{"head_dim": 64, "norm_place": "pre", "positions": "rope", "qk_norm": false, "parallel_block": false, "extras": ["some layers without positions", "weighted sums over earlier layers", "capped logits"], "init": "normal", "learning_rate": 0.00192, "lr_mult_up": 1.41, "max_grad_norm": 1.0, "schedule": "wsd", "decay_fraction": 0.905, "max_seq_len": 1024}
Each number is 500 + 25 x the weight over its row's rms, rounded and kept within 0 to 999. Layers, rows and columns count from 0. Numbers have three digits each. The size before them is the row's rms in percent of the matrix's.

# layer 3 MLP down (transposed), 512x128, rms 0.0757, rows 45-99, columns 0-127
085:481561555449509470532450511531502548527475501498491532473506503492489516504522500501529531487504515504487522490502507488495551483496502505478474514523472490447508530512507485544534519478478552514502544514502472538469494522509529471507502522515495488482561528515461447484511514524446455499531539489531488496508482502499501497507496480534530489517469509498477527497487505538527466513472
100:480520531482479508523512559511471507497481500458539521497510478488475533477525470525472473467477512488476480499497543476473538481455528508499472521519453492498496520519512491498499509510504525512496532511503494556531539482502496447491471510453513426516513478514506488490490530507514483498515535549508523476549538490497473464525495506480527528505486464499487487517448487524541494458478
091:500513515503451503478459492501510425483505543482491515534486510466461514455527509504496537520505515510518538510507509468465519485479517499483510493480517500462488527507525531513494441497493449480491518473489531516502495478478505534521486484508525466534517482512490498488493494467441476483480510503511519543504537555522498502515488558481482496559500471490505517491519471465542470528541
141:485515532514482497534497506471472461532503522549518469523479488480513521527481519486499522457470498531449492485503506519495530483496501501494467510503522485513521545525423481536442495506494517508530482480506496567464503511534493517536473486449513505502512498467470518489476467496504521506511453528496488500496516484510482452546482520485498476509510442525509536486498477502481519546467
108:527467501456512495488486520496453504480442447519469492552472536438495510519531497540500501482524526495516494489520489483483528471467477503497498522461516472502522517537505537509552503532509472547492490498508505469507535540540510473478478492497515511501478495512468480468503540500519485502487512475490457484526478498512479480536482502522512522474484481452485483560490452502500496534467
099:474544526488509506471497486529477507457509465523504509528495498488493461477469501515522459478499560504529531493536496498487512512530526534512507493487468531511512494506498517494504486545454519523523514518470471524458486517448518523499472524447488512510491486508493536465515518496458504461498494506471482510487480473474480521568468456499498511522489477523495436502501472527498563504536
089:505509487486504553498497486529545538533518524461470514472487538485484522477516502507466469489487539492510472496481510535498499504487487524479456511501487526483469504506514471509454482509495499545480439485542544512507471471481480508500538577504517496483487518526479546481523506481488463492509485481474513509495509549508467561502482477551510476518510519487481479493487468468517456488528
100:538497475539527528498537545524507530490480499510493500503488555472455504521506492509483512486532516433514493498494490512459517435508510503520512516476479492518523488511520532497468509470493497530476522479527499500474485523465539522476472563496519446523484511508484491451491539501472487510511499480507520503469502520502460497468479481511556526502487520536526523533515477480504569482496
101:499439449499520502498508533457536507494487518514448519519454469541495502480491488518484494521488505505510503477533534528517471524517489509491524488492409486508531480486479466486524522513531492539511512477515537476483499466541509497486493493497522475530501425493495505492511547517481474508491516451507528498546526528476496511524524506473503517517536513521528521474486487495512447512495
105:509480527469475541464485494501514454494531502498467481528472544462471472502474516529522497501493513534528488504523537489507495490547517485523503458506513433512487449511463496512468535484489437493477496504511494506535503456540498519474497488511490477529468453491528548495433508462522513517481528516466493495533512512476513511521506520495523477468487522546497531505512499473498530501500
097:453514496488478562493520533495542542482494469508496485491527537484539524498504501511489523506469509515521486552542477535507510492529564500502525507484498492494497505500522524549505558449507553478561501505514462522482493533484519493461516516479509506466521539517486532494482499518530477530495520515530506511509533516505507476546441493508500469465475477505484501491518517484497511504539
116:551523532509480583484487521507505511476536489486501491514493489507493501482546516479496496473516525497497503534503499529505489463530499471535489487452511521480475515491511500512485496489495475494518527529486479505499488510492470550538562496483465522468527497522497476480502515467487539509489530506463447472534495453479485484457489477485508465484491548534526462466459512470488524506553
120:548499523507509532485482537561505501539451528505459450528496488427506502479517471506534545499494524501506496504482505513465488497519490525509465472511484477513510502480503518460427522490473507477500496492518512477509529503541442533487525500553523499494491476512493487543483522489507526525475497538484506486489493470496513491534473535530496525458518482526490513494497493473472480508451
090:473452477477475526511481518491479484540514532481478510435498546517485456513508501496468477506541483496459499522505491469492512496510510496554512500496483513531505475498477533506503466452486461487482492526549531518510530494512508509504501518483487485491485533519516449515464475489561487533456509520525524484510474500511468505491529469524530472499543501517517518494485456526478556534461
119:498485498510474475430504458536487464479461496484481501499519499506494453511524554524509502505502507523533474486483500531504482506447460513547504458527464508498502531512505443488484487501514483520480503493483540549478556499518473521520494510535487488520512478480494473512529515517508446515505473489470531538503505494460506457507488495507522481454476520518524506504507434533499487468507
111:466525516532514474508515474527497491497479534519480488521515560481507450471522490523486494538519553494531493551513503507492469527520485477511466457531461502496518502513507477474502478536535478514507505458472486476515544514539441510472521488540458488524508484491487487516483500482502444520481498480499498526493489452500484541562502478521480512529490521461526458523475518506504499483509
099:478508465507468517492483538479488524515506479483492524486508480521486512451521498518514465497498513530483487507487507555499547469544465533485488526489488509507547516483516498504519507482545487505505579546528516494482509473503515509521503457494522505460534468537463488452509513518492480540552493493501516483476509489516486550519531529528515502491524488489486508549491552509497503516435
106:489510531484532505504510490524525489499444493539527481523503500498452507497498508495517505476507473500531522459487442499479518456442467531530537472469512483481466513507500491455540487463521470479469478488495535467502536534510487509478538485474495469528511474542499507479487474482512496485515487503486452455467543518497490426532507543463520524493504506477481522524505493506478506506509
104:481493523460459515538476500482476495482530513535538460508500477502470477487508466515537498531471550490493504480547501447456490556511479495534552490502496511483567493511513502514523453493501495472494510508539502522507450488543492544507519475481503514482521518517480477521488481540515458485466498478476534452479478487516498501512452487499509480480537504520503513526485484467520519507513
122:568494527483517507557445530500508515484485494519516505479502524512470496468509462524530467490469578486500457485535520484510532478506505504502487491537524493533441544482494502498448457507505517514490533473520496493471471488488482496504537491480520496476503491506478486468488503504478510491512496467472509468517539481492487482555487550487501497515459486446496462503463512514521490485519
125:488523469495492512475514477466539521500498523502438501498528491539498503463484483507452527494454477477484521515536501491500494503463478537519486515513494498501576497531516447535528483525498513507476516516472513460521484474507480542531504516513464517485526486471521541506516519524515527546534509529504529495500480495479463525509447536493517523470519537522524539480463478509495467501469
124:489499537505530498525491550468493502526491499480464492518485457542471538442487494520510499483528511526489522507493463507498477552485529506529560506517502516467457530498505490490512467528501543554525513484499480472492470520498481539487524483485488485487532487489493487505521497505496517474517574512478430504500513513443492521497511497497501499485507483480514544503481523450515455502464
051:490514516541533492507557519512497507547504512495500492514508507466468515473517475512533505527542459523485482521518497542512453544534529514469472477442444469473487505549450500512468524491520499508520515467492478476505503482514541463519466531530525501485501497497511464441537522470470486533507508541528513497484490510486498505462468468487480493471483467508482485515499512494508485483525
101:512475515526482504466484503454479505484551503496464476466491532488489463513505462513548496485493492479441500522508515482522514468529519513458505496495520467532489466506503498513498483526490549479509512483523523533511504514481469505531498448536483510505488497532540459535490542455471507546465496505470510511516476530521505499510504524526558466487474441491534496547509498539524491492492
111:494499526452494505489513495464486474487510516485502499522490465508523510500495491470520442474519543504494502537503505488513501494555480487535519524525454519504505554510484514543518467468525463549489495526508501521526494505465504529541505482450477570488520513513483510475519445494476476484546539499507502520493517522478478519514481545553532474509512469499536532474499479472522488483519
099:516518469481470491486529513525468551549521502526456497461496497489511513467480490524484516537505482498509523494514517495478480540515532514521480506530506515506560511522515502493508468486502478533438487562528524480521442449484492509533525526479489532497476533500479522493548512481544539466490478517524489537520527529499493494518465512491495482463513540486512491499484462514527535486506
105:502512527457511498539523531474516476530491480521452490537509530506475469517498501422519456521464481518539456486472471495480498509493526454483514513495477546478496531508483495517463495516529530506523495511509494559472524486505489492522511505515558501473543475461485492540487506498503483509472489468492514490523522511482523492554502541487472523529534537523477490510501509457514482497471
087:491458504520487450484495555493473488493529472511417529499477487534497493456501517479524472490498524504511510475507546472457532469494492526489490512499506496446495539518503519537515449492480527549462513511502519527508485465508496524504479463499523548497488481504514483497523498527490489470510471488484488447503480478499482479466482535524477520524514523537496488490484477480501449468545
104:492505538476487466457493471493560487478488502495450499524481495524468470483479505519559444505504503507515538539538509500489512494502467501536555456502512494486450506495551503527522513471536551474473511478506472511497510460464465496509508447511538511450510474527507500497517517542511489485464490510481525501514498502521472487500496497521482525477495457542505491524535518514516493498525
043:473483453468515497569498496494482515524550490524489498521488498480490517502523475486518529535512481496507518506465557470488493486505500530503477497519462472516532518465493502511473504524518460492506500489504506516479527517483521545499489546485501536594537495482572474493492476526492505497495495467497492516481446527479548498479493547485487514500492464525478486491518474506489497457476
116:481482552484463517502478491500525537460457499507469465533470488485496529429495493537465491501468504467499521516542496465481549491504496499515502483447462526515506492474498493492491525524533501525457496507500553500487448482469505481496452456499475469495488462468455510523519481530483463498503482482518482483480512523471531500479530545510516525494504532508496503532490475514500537502482
113:518502498535499502495522500482512525517522468492542495484531524492479471505506485504514498505487520493505548503545507507514508532532541497476490506518481456493480513472481513518505440454539483490527554488473475489526536522509515485523492501503473486475486459468508493472501493518545461456515491456503423499503502512553515485486498467531478477420504514520531528477515540513509512495468
106:516454467499489502514525531520458490489511497503509450485528519468457519460479492496499521483488483510524432516496493469473504457481501473482528522470493514537524470520486547469485501509537511520524530492482497460470505514507492506512501496510479446572529464555494520490467524473489482480528479493508513500505523513469465484496524511509559512537492535490461508531492468473517507523490
102:497544565483496504530534538527497482476517512501505505512458496492489536510518489507483492515505515499489535532499490510521526484482468555531540464466497531482482529511494484526485503523486496481493516481501505536552509495450520450461467496480505481478525468524434506481505494518483493554511518452548517490488534529499516465532502515474482520524521454495481488532480496503540468520484
101:517506482503550516505502516484516510533519454520483504465490508537471464511482480530487558506497500488458504493483510497512509522492513485482490521509508519491469496473502531528530495495448520462532474489514460500556484531487515487522483503468492434547515467513502533494466507503524499542502492527534521483489481549454440539500537493506486507493500518498531493498502487497541548462448
115:513481516521508506489510491485492483576497462469508459507574519485482487513486535571483517504523478488479492488499483486503520492506507491451507495544513499550476506533480468492529503484518496527478491503517501503515526491523473485485512529496460497461498467532488469522481534488471495480521506510484491531487544486498514529478534479501459458547496495458486535502485495508482482432450
107:500509457473483514505474496502533513522464477492478500493496501491517509500516525507531525495492524455462469495518514531496503498501498473491515500551451501514480522520453505557479467458458499492520475533518508549516501457517516524503549523499530520472487483547490515430507507494517502532557470508502461444522517478524519541536500496502475492555498515515479517478498486466509479509511
109:512512528514482500433484513539555462492499501507517475486511510456486492506507457551502511468540515504513488513505508492514520504521508481507515495505528476472525488443456516483513479487515507485517510502496494530502503462558456544487508526514519457509479496533526528485486484480456548456490501475559497453446555493475521507507536504458478488504502495509513477506498511503520520527487
041:492527497493493468460525462549524504501494507493480498469535469490519481499514468515493514471557532465539547488510501466461517517476445513497488503538503532469492507485497510463499477541496502516474503474484484505522451474432522526515505461505504517508503491518513453482494506498518504506511472500483499511510471498494522562479528473510534499457486520482538487519470523483500522425477
109:461501519496477497458516511490499531510478500455428444528494502529520559457522475534494453507510516481536518518546513510494504496471502514504517483449474496501485481511513456532538509509474494542492509513466506513485484506492501499486469495476485462507494421482489506470525545497478461490521514504531519520534532518452534513512526502487499518525499456532491517509486486480512484487513
107:474509500485510514493548492479533471543516469462525524462510458525486486496513481473493506487513498489489466463499460488463457482485499486482423491468506524498469527522493455503472489506539469529511495493478528497475511544504464495488500546490508489489530486457498509506498540434503505473489510525458534508456498484502471476556525499447498513503513499488484488485518478512550489516512
100:465475487492485508524479460500490510479517510453463448541556471499527509538505468480499449504489485538530487488519464516466498470477525520497501517506507532506527464481481469509487473478445472511488498522458511535528480472447485511509486548503475508550507490461514515521503500487527507495506525464525470502531496549472503536520516511490486505518491511497492489528524452556516491482518
091:524467527508495499511539524519493513491551500542455499498444498453514516520464467493492503452500481517477490438517526467521495470541503533493459519484487535505521505473481491523481490559525492538466466505511527522492487527466512458519474470467483518485520459502494470499499495519477502513466473501435518493512517496495499479518548506518532507530491507472488470515464474525512470485505
093:500504478488510506517551487479527481500477492503480499500494448514455472481480510492465502529473500546523509492498508498446486501490506527486499471464468469486433541501520496475517506509464498509496545498512505509494495494463498495481511522494536457528531475486463537521528551428542508508482481485511514511459491500532481504566501563496515454539499490497513504484494483484501460484491
114:478504472512499524492502459460454526519503505515502543498523536529465531492461482484517530527465474490464528522531527480549492511501527485512498506475478501495529474500515473472472484488460487470521468458480480521498474508481508515492485508471484539513552529482501520494520511507486483484532495503487508474510490483470504473516476526525505443500470519507442526466547411526495507510488
100:505472540501518510443527527494518525503497514503508498497516514529520502467521442535500543510525517498496504527506506502507549501529490517534463477541502463495510525474524541510466500487490543519474437518519480494482500486515462456495423471484471503463508435515475512490511515503512466499495504507501496440512517462510497481489469515496547490465477526516498497490496483508487510448517
104:445493496491504500474493488515519542523496539532481490499499461494500493533506500465465519476490506482480534509506452432487455489447499518477507472511495481483497496523518485513522472478512494490479519524480511464527461485478505471520484512495500512480519511464465514489491494471524543539515482475498493469491467534500463494495450527548561516461523523473485555517530477506495538483462
115:535520482488473510424547514532539492502471505499498494485510510493497535507518493468501546462495514516519499525492504490523511485506475496471496536504485474482471546517480546533490505485491482499462519488503460503548484486534505489522482478460470536541486486512491508502520511508566518555538500472495528514484500496501473544524469518541520501509474499535526481499527526466542538545487
063:477507500512554484478507520437501510484510494554519541502518535477497498497480469497553499513498512526495531462484496516510534478474529493452482501526460469474488495483530500540464448498514505488522449491497451523476494500478500531509502472458502542529520470502523505482505504491445455474512495492495482508482460503506448519526494500516482508492441470512520498484510478522539511519461
092:467529542485468546471475528473508521513519463516514486504463510451473493513487459487503492476516503523522493473508530544485499534446531482557492507519513532516515509489494502548498484532487530559482486488537515504499478481461463517498507493499485470502463519482491482509540523456503479463522504495487516485489495554483470494544490483507474514488546525461484490519499498483532444477481
039:501503539507490513485548512524526523530464518523523497476495511482451485545495469503520543505572514520515467532472473485484492486513468513535547485476505496482517486550486495468502492445499482534518501482469502505497566496457534500518484501529509494546517517464508486521515511507491498453463495465487528531525526501510507513501509544504511481486513544542488501489493513457513483546485
105:493493494466522487513482509504473530503496459493489536521496510454461471522508511499488491531511497495566510513530489498500466491480481491514504491499454471501476504490502474508548488477480514484492505491490487483546453504495493505480514544482513448489522509539509543477489435493480500501513511503517489489472538552489474461543522541515477513568467449509526497538510502453504486492448
103:479521483474513522511566482512486497567492521514508502487517538514438505443482475513496448512518512529496486522509491512522498515488537547482521537474508531446524511474508522498535528491485501487502505513505520489514494507497470467489526534491514433501494503482523474529482450488493470483480524483513492465512546506516535499495477500508448496489487498494530507515556511475508504434499
105:484502511498486502510528507486508542528540466475473542524549477550487462461526534479514493466530498509536513520466512524518473479487469501535513476503487516530475526475507501501488505529469473509520493482482535505485521480485533483492513496505480498552515538454466542481496495471509520540467499501441517564515505525500469473485490525486506472562476521519515525507504489507530498468461
110:487465496491513518473503514528492505516481507470504502519543461508500507465496497479503520516544528491503504510493485552476532505510458514463510531456522500469548545480529503509476443510500496543506514503488492518502463514482478472523495467488445502486528485524482512451567504485475453503506504550497489462490511510439484481515501540498518512550467534531493519497518459506502523532499
# layer 3 MLP up, 512x128, rms 0.125, rows 46-99, columns 0-127
106:521518483489501525481492510474561498483522486469519469507474519519499460523479550462496514498466497495487514506456459509498437519476472452516488567503477483528514535517483473476513530504472483459467520483487500466506495538486506512488531458510468503509534503449491517506495507511508472505441500514459493511469485447463490497506493484519490518482522492523482484468521516523467527544483
092:535513491526509505478520485490490551512459516488478421469494523499546510492498493480502484507496488483507454572488466498506522517493515471508456501524485519532530509493523512481542499507516477482503512542477500488491546506509505476492477473490479464482455473433504487472514519529534520463493500505460488532492505494485493483494514496495493430525497486492516491531539539503456477474535
132:512478500521513520528494467520527449486469504529506460496492468472526464562507505498485504455468493465493535502483474494535507540505501514542445503476537525577527532521498480502507510471528520487488515499497487534480467525530499521445491466493535532481490496468494510494523512513502551520496481523497514473512486479448508468476477503469477503517505519484467509514513472468457515499526
106:487493502496514495475482472523517470517520524504516490527536458488516494521424576479541527507520497490468510516512487495468534506496515506493519464503513478485504454519523489472509542456500501495499508477512533481522475460484498578497492518537491535477503540505476512510479496494507492516502512504472483514508498504568499492471529487459476491501515500446564457536510494499482530504499
099:505509470502479486525547480501464524472532503495548464497519456558509492515505499509446461476498437515510511504506529514529507505555451513486480445488544460553512521537482511550462532468517508474467500524518483510527515456496499479508506482465498524528518506484521513508506476489491496466516540494514483537524501518488511509478504472522464509500474491483510512457497518509481508526513
097:488498498562531473504494499475508491481511516515540496473503503492493525504500457507532529498510511496509482506499523508461522508519532522477540495478524479509497500465477543503499479476517525460586499494445488544481507518501499503535502444496537535498525483489474464513517494494461519521503507520486481508513480505468523509481496496512532579467482478517516578514512489547471511491492
099:523493512552476470521466481508485516509536518497521444477493490501536509506509507478482463504513493503490508546519493462514500504488510469494524435521507484496509481535507543476544526497491530494547477510516488479499517549480526553490522501497517485529526494482497517519463473511487506464480509495513454476484525533499496472487534498443469518534533464522474536523495515488472449513560
100:487501507539484518529421474513480529489484530520512477469538495472504495531502491476545488495469507483510489486490507525499474529477494502475500495514529531516548470533527506509485525521488467486503490486497517476489474529550501466498474533494509494505520523531470475537485518525502540546509489513515497493531454536481524498489540497468439526451467454536513482514515516479479453521522
104:557495470513529472536421482530541484491516499535510475515502482483493530516469497476535520508496442502483470513468476494457527516485495489529485537479491518509456538483508479493519492518457489474508526478526512533483504489512498491523517495487497512492485555476503457518512449533535504520525466468536512497509483459490474469485537500517498473444506497483541495472506509511506466512518
098:518504457512523528521487502500530528476476540525549496471478503482509521502511469459522499517470507462449497542469535525544470555495504470527522544501522505516519465531513508464520494521456554463501478525540503456486466506527505466462500486496498467481492495502491515530470481500523504527538495506488522526495494458546482519492546456488500495529485503509505488521488529485476509527510
111:489503535525532535487476498519532526507567494521500479474457488498509509512553506461468515466514504486488526541456535510495531513519552499467516467514463498478524514529536522509501481495496489525469497495475506469450557521502535528475539516491461475503552544519486498518459516508502501531515530513494503497483505487502525451468493490503522555522486502515487508503527468478501476530502
118:507511449479484493505451501484499536522534515523513514446471499581514501509489515501474557484457533510479475495500498467512503498511532469471497532504473530545474505541515509507475490528504475510513504489509460540478546497508522577536491496517493534540504501516499501488505520514548510490510505452498521488536481480558470468481483504470496522526474487486495489484501482522490520508501
092:552551500498466470505543516517526508475475526541544484491496516483520504525502508453499503495495517470502506484521525500519523477496494518519471500504487501539464525480477521463456517505480501452482526482475535521514506473551537531483526456507492496468508531503485515474451463535485502516483553467492522478480461503484495435479537519521518502471466486531498547524521505493504499493523
112:518513489543527473511522515519528518499547511487529505479485480493511479523510496529456571460501519505477504492493447468473504493493485468501526508558513492523482486490492510452480537532548500521491497503535488468493556472532494480437482496494517509487515498515547510551441501526517509510519506512506520566474490511487487502485535489518535506496540522519521499474530505525494511490483
108:487534486505487464479476475504469495482531518474506483469485493488522560504530536511489479506530496502536489521500474505453508513509532537508508512509529436523474525518506485524500521549505521503468472467518559523537456502502509518460492468506498530483532509470511503529485498517479516560487539508504493514497518513516499494484497451462559473463487522469540533516489473507491499536464
103:499516514537480488540496482505474505487474496510524515480486465519513502512536493480514568467471470456502517564467555540468536483510509513493528483468491481504497510492490491462521509532511458465532510474476483446515509513471506512473524500503469526525456571501505505497481512490490545490491516492521495521497487477485583485489504516456522515513513493498497497518498537483492493539513
110:529478490497491482497484470522454495485513501476496518543512479476518572496451481497510508510511517508458491491493488478483480493512553491475510526516532474509461491499517521538510505455526495445491500503532509450516575483454523536484453519528487497476500495527513513492478507500505519536499510490511517550550486483551542507498512507459491445487512490536529484485506473511480501489505
107:522500473477509514529458466476482537507476512493502510511542503505536504493504525488524525474500492476426541510480553571469503516516481480475504540496520510499497504520483498496492536478477519484468484535459463509478534572486483526463519505510497506525542486481473510485491516492509453522502545520539484530471483476507509519504503511483489479518467481495485506558507526526480515477465
113:481530492499491478510508492503498517496422535519509492471529459509492513509492515516511528512562477512535510518501482527508484503480487503474520513515458503520478519449478514528492503461501498474509459477565480490559500539544542469473514496500505527476520520512474521524507511517536482442512522474549473502534467451518528503491503498525528519477527499530489513508469525541498520506518
120:507514507535490486505446488486487545494474531513494512463533455495516482499512518511479495471519485488530522518510502463505507518519494466532476484522485481464524463491524532522520512484540502495509502514507525458526455476532529535524472514490484545480541559440546508520504511521507514520502511509508487485529475495549500441461492486501493526462510460510499525530480499546452501515520
114:498484490502517487493501514515489474510474530525522506482475526508500473513460450474549507496485497485497451487512442490495524514525493423503487482506542531493451470474534465518457526466431513487531457490482485499526500503521542468493498502499494530521491515514501503512502502536474451486488518529513516467489481506463527445485516505501496505493508465500547447520525473524483491478497
065:525533505532533486481503463525511458446500502498535489495507498549495512514494509479507546489456500440526510507466463481452500515461497476506520509532517499520524525522528491485476497507490497466494490486538483518503474489502515513504498505477499496480503499466479487582489513527522547498497487531483471505470468515535487521453503495447493499496468512533453481493510482505497524578531
098:493514474521512498515464497549520490485502506526532516476507516504510484507519566465499514482465482544489494511501511499497491475498482479494440524511544515537483524484516491465469518503525508475509517482499500431508537488554509461504511480560496511497521507498461564453530516528489512492478473489498501480548482457519501492466553478445525523487504506498539507511507523464497503509508
110:483506495522446472497520492494507494509498536545515502471457531510514475516486512468532478521475519461465455464497479479527505541493501490499489471489493494521536509492524501487478536555529472512552498476478535538495512498490521497443491501489494544485482503513522490511472509475521538478480503499485469551506461496465531515491511473472516478505452484463512513476551517530438497472516
097:508539449521515456520449497498474541500489504488504463505528515509503505485459572479488484494488457518477508462510452467491508528515478513517489500506512485472526505494493501520454513490515509469514478514504509521472488490512509541522501549501532518497513517489556519478528480515524506492508484475514534470478533462515521452496503502497486497454541479579504496478532509526456524532493
105:472528478515492506528459468531494509498499522496516485452506481488512528515495472510472537488501490491497463520482496511493499537535513475467463489511520539489510530494536505451505458521430472521474466528512551483446545510471508511446547507473511487493480491503505503469535464491465467543518503485517471514499492503499527522497479504481498485509443510463488505489535461515508517546512
085:476515523501477476489472466554459506468470515499468459518517473503484550528515549482464531494458480495507531518485513505494476529475483531522527497523506469503530479474520481502487525468515532517499488474490518476545496486547524513501524495511495480505524497529510529525511488503500519530498550455564495470517476514491537464480505482498548531537524490527518505536493470510506459528538
111:530507494490505484526494490519498507458500491546482487491471512497502502485504528470472518484446504535491518501470496525461456500485543510496528519496541516519493494517504488546473496433484496520526471519551542476527492485513524499480512511576547492487472514485587496548502483548499484510501481505543513494482490511502482490476481539456518486522491500487486486504506488499495451522527
058:523489524511521518506473476512482482439499552504515446468511501485536507539484501521511555486471438489469517516456484534498497532490475486502476500491508509555524467470486508474501499507464510484499491461513491524501531538518546508491441502519517504485517528490500460510487471553500460490493515489493499511500486521507527471454549494457506491504487530499531491500554488508463499530509
111:490530529503512475524498464530535472515520534489519471508493438472498493499488502487479508488465501467478520500494486495488527503471494452499497490466515497510509506490525444495543503484448509514541525520501515511480470533512501538466536546504508524492529499494553470501508459476520470491484569502501543495484496528476521518498492481450461499508468487463470503533540521481502537550500
114:497521445483529489524499444504487491516472540475537519519479483476496463512479490513510523499485492543461512525465517494506492498496481487535499470457496502508519464502529493529479492496459476498528456487510497507540477468486490488536510459503522485479517507477549445532448534561473462492500531523497526510533473463518471482483497526464488509497505516504544505437528503482499505504507
110:531513440554508483500504497506490524509527511501526462500500450492513518506488547448486491496509505480486533532504460498513518528518500464533539492531504487521465498466477483483558494494521584512506484503491526479540504503499541514469493473485500503511500506520483451522502526529491513512522495507498475479478532508508508470511541458470483535472535486508525541557503506477492522459510
106:534521459530473507497481501502520522472492532507513499475508511486514518526491491514496536487476483511504495501501485491498493547512532479515462508507495473507490528465490487478491459458456518408505516452456501457508509521538499491522538480537480486468467554462498498482459515514527537543465490501458494482523522471497536517515519539503498472496466537525496531501510504530470497465490
099:510504491468528525525481495536500535500502516451513448491530508507529512528484536532484522468461497456511451463494485494524510497505459458487495461485525496496489484520496462537486530475484490518522469539522476520573515468501533536466474487538517522508501532504488507498513511494488452518495492514532521535477511509476493480501476502472472495488500477517464468483543522482480552542520
112:495513491497480454481509451543486478510481484514488500512500480512519520496499504499502543500519481497470512523493525518497513492499509451539510441484441502515506526522504487541446515470505504509473501524526487496563518550491534492454474498530496574494495521501480512545512500486551547508472497523498510519503482497511531506491511502471538493450524518474520560482519535504529494491525
103:502515484534505489484503495508487465487485512519498510529503443530528467501502519417526521504532524495506514506502508498483521442515515480539537512451496478513483512486536505430453506477519518452491513436507499487537512490532488521524494439493511539547499519482496497509483468528559521530498498498536490531499454512505505483506461481471486525496486478487524487489500490513503501502509
104:504522479504519482517495515504507488497521515527509458469511510464528520532481494528494486519463520485446479515493457482513509468436522481511502451525540542537483505489536513573468472524504454490476528526461505484512468507551496474470499491536529474520508507487491503515475517530477539516511508525523524530511511530522565448499522511481486497489501472493512508519514540527503499508512
063:504506510519496489528501471527506524459518536528505452493492502509576506566486507486495512457416459501471472518480530508504492493489479486506480484487470460547486538508541528517502519477491503477510515488519505523475535492490529505503487477505488515492520503486513482510477467488485513525478545503508478511493529486487515465480498485478527457520490465545549503507563521503487500503554
105:513518479546486481501497506522504513457519523474562527511492482480495496488536508478483491500502488462484486506494504529489514600513489483518516466473481498501527523519502509502478520478484495472465526518557519477481507506508534502522516532514543517503515500487544481511468505527512504533477504505532470524534443510484432485474511455503500515474489482544528502449490541492492502522530
108:532488511476509502503483446517477507499507498491515500459511471520510499502512545478493545517520483486466510460478483527556475490477528468524547508538502516511517475517503465473462526490493518479481503469490486519501530516528506508468426486541472509498484518523506465508475529519523493485490476482492490494537497470537514526496491467539542498432490524467481545468512468529452495476514
094:503517475537483489497486504560562512502519515494481541468549517520532493521530487489495493473500497465535469525464496487479480553466468505528475489497474470500547496486525494507532499520526527477497531486498498461495492554496541501479481546522504513466489514490476468498465451538520498512510517519526508491506515496513486470478490467539483501519523456500485507444474555494484497524529
095:521467479533556502492474486540519470492529532531498462502542500489526544522509493512497529501434478538531501504474503560511491482473507509529558479512466532499537514500510534443488534492512514514491505455524522501511512476497525493513513515529496511509505549481494522547469494528463553525526495495509524492469504514508513479489479484441530482503515472498504508510516478493500515531532
094:504515506488533484506469485481501479476524474486506498472493510486525500506478524509499517466501498487463498477460525545495457489503527478514531503521515487464525473517560452501539550522495550481484444519538480491492486487550494531523477500481501536466473521521542510520459502490536485490505502537495506502538482469492484489494539504539526473493453496510528517486511475529434466538515
114:526523498506508485575485469529458541496498510521501450480525481522553499525471528522519522482494491440470534498481507491504468532466534480508477500540518475510548486478508486476537534506517495487471486527524538461489500525496532521504494471484543512503502515467485520477482475527549514485487486486529496472506517519544496478464523475510510543500498478503530490530485534497450505499528
104:499541512527516467508507512497505451487551481510488516504503508486468472510515489505460512526497501507516530501474503464509457546538497505521512494536477477490523447533566507491513501504497488510537510490554485493525495505466518483473519468533492465463514528458567479520509496576493485493493472545465537494497486523526554478498494481528489494505528506488497495472481534496494498500538
100:524521473508477495535438505496477502488496512514508461477516521554529474500503524481473494468480482528489532499491508532514506495480517464532492476489507512527559494514515524497508546516501492465497499501453496472533487503484525563537516519509502527501548548472519536512496492500501527517493516524519478511490477509520509420508503471494469471465483500530544541490478510548466539514507
125:527483516519498495473472452565496469522462515502530444490484471489503525526506545515489488473518484529515536524478499507507495492472500499541507451480476505495484519508491495480529518518524519503482469525462460520542521473497515514501479519466533516485541520489498481522461489531480497503473554487500463523560486500484487471482472509508508507521429470513526512464545503526487467500509
069:484509477510499515513512493540497491474518554509528493495527449488558513562461552510438534475480456518474534502458479517497464487487509463471531487509525525515505466534532462505503513504480504488517464539473499492496517486508533506513512472491511477460472508491478472530493467557496501501475543494477529518475473513506503475457516457504532482517493488486496529506519515508481526520510
098:533521496520541505514498508469463465478512518543566536481536489479531495501513491508509489527502476499497481510517473528510478522471513472520495520470488511516470519494501555468484525471517514449502529457464509494490506534520495507465507528507500509479527481493486560495487489491476485529434487494488484515529517459474524514531494508493470487462457483511502531538499575538511513517528
061:509506484505543534498496448518487474498497550539512493495480479552547486532485508467485507498498467484505522500446450537483479544479535493463486494481516472508483486512534515471528529480457542498485480502511487507497511542510537502512507539537491475478510516492514505527446481541488521529497535472517477504492488480512518481444517463498473485528471476507498510508545488487480509547532
102:489488485570518524526519464511469505518480527527500508482503489525524483530480463504485481481489486461490471522478498542494452504486542430461531470498519514546555514504455516481498522475535517491510476473518500512455500528485519471458509532515495520474490472452491519491481517478504518501495455485484519547505478472513529510499470474481491536527517492498561505483523482497484478511500
106:506510505546524525481481477486501510470484517506523499491493490486542499506522462494467507498503491503516476508502476526479499510473539493490528446500514491476496487491503498525506520462505511483456484544517505499494553508503510534527462446499507503455526498462530499481495515497479509481439568535527480482481482480502521478487516454492519505478528454549450542484492504562508514540545
102:484455518481516499492474497507503489485477506478515497481469453510534513490493480501484525457459489506516510526474440505476488509497509506534481461529521460528463483438491476519515537504476542508496505473498483487486485477522487500449482499535500489547554531524542481506472528516526505520509492471528532528471463522534481507504531514480518468561473511504521553525527460509508489491505
107:515473503534525548468497494506525488491509511519526478520471477497511502528464492520487516483518521474492519526486495499519521546477533461509523448519483527514474495511520511493475533485478515467554468498477471477479553519519481542516542533491482512508530475497531506501473519541501518513502474486521547517454481484570512488496503511508495502533585526498539488515495473478492477467488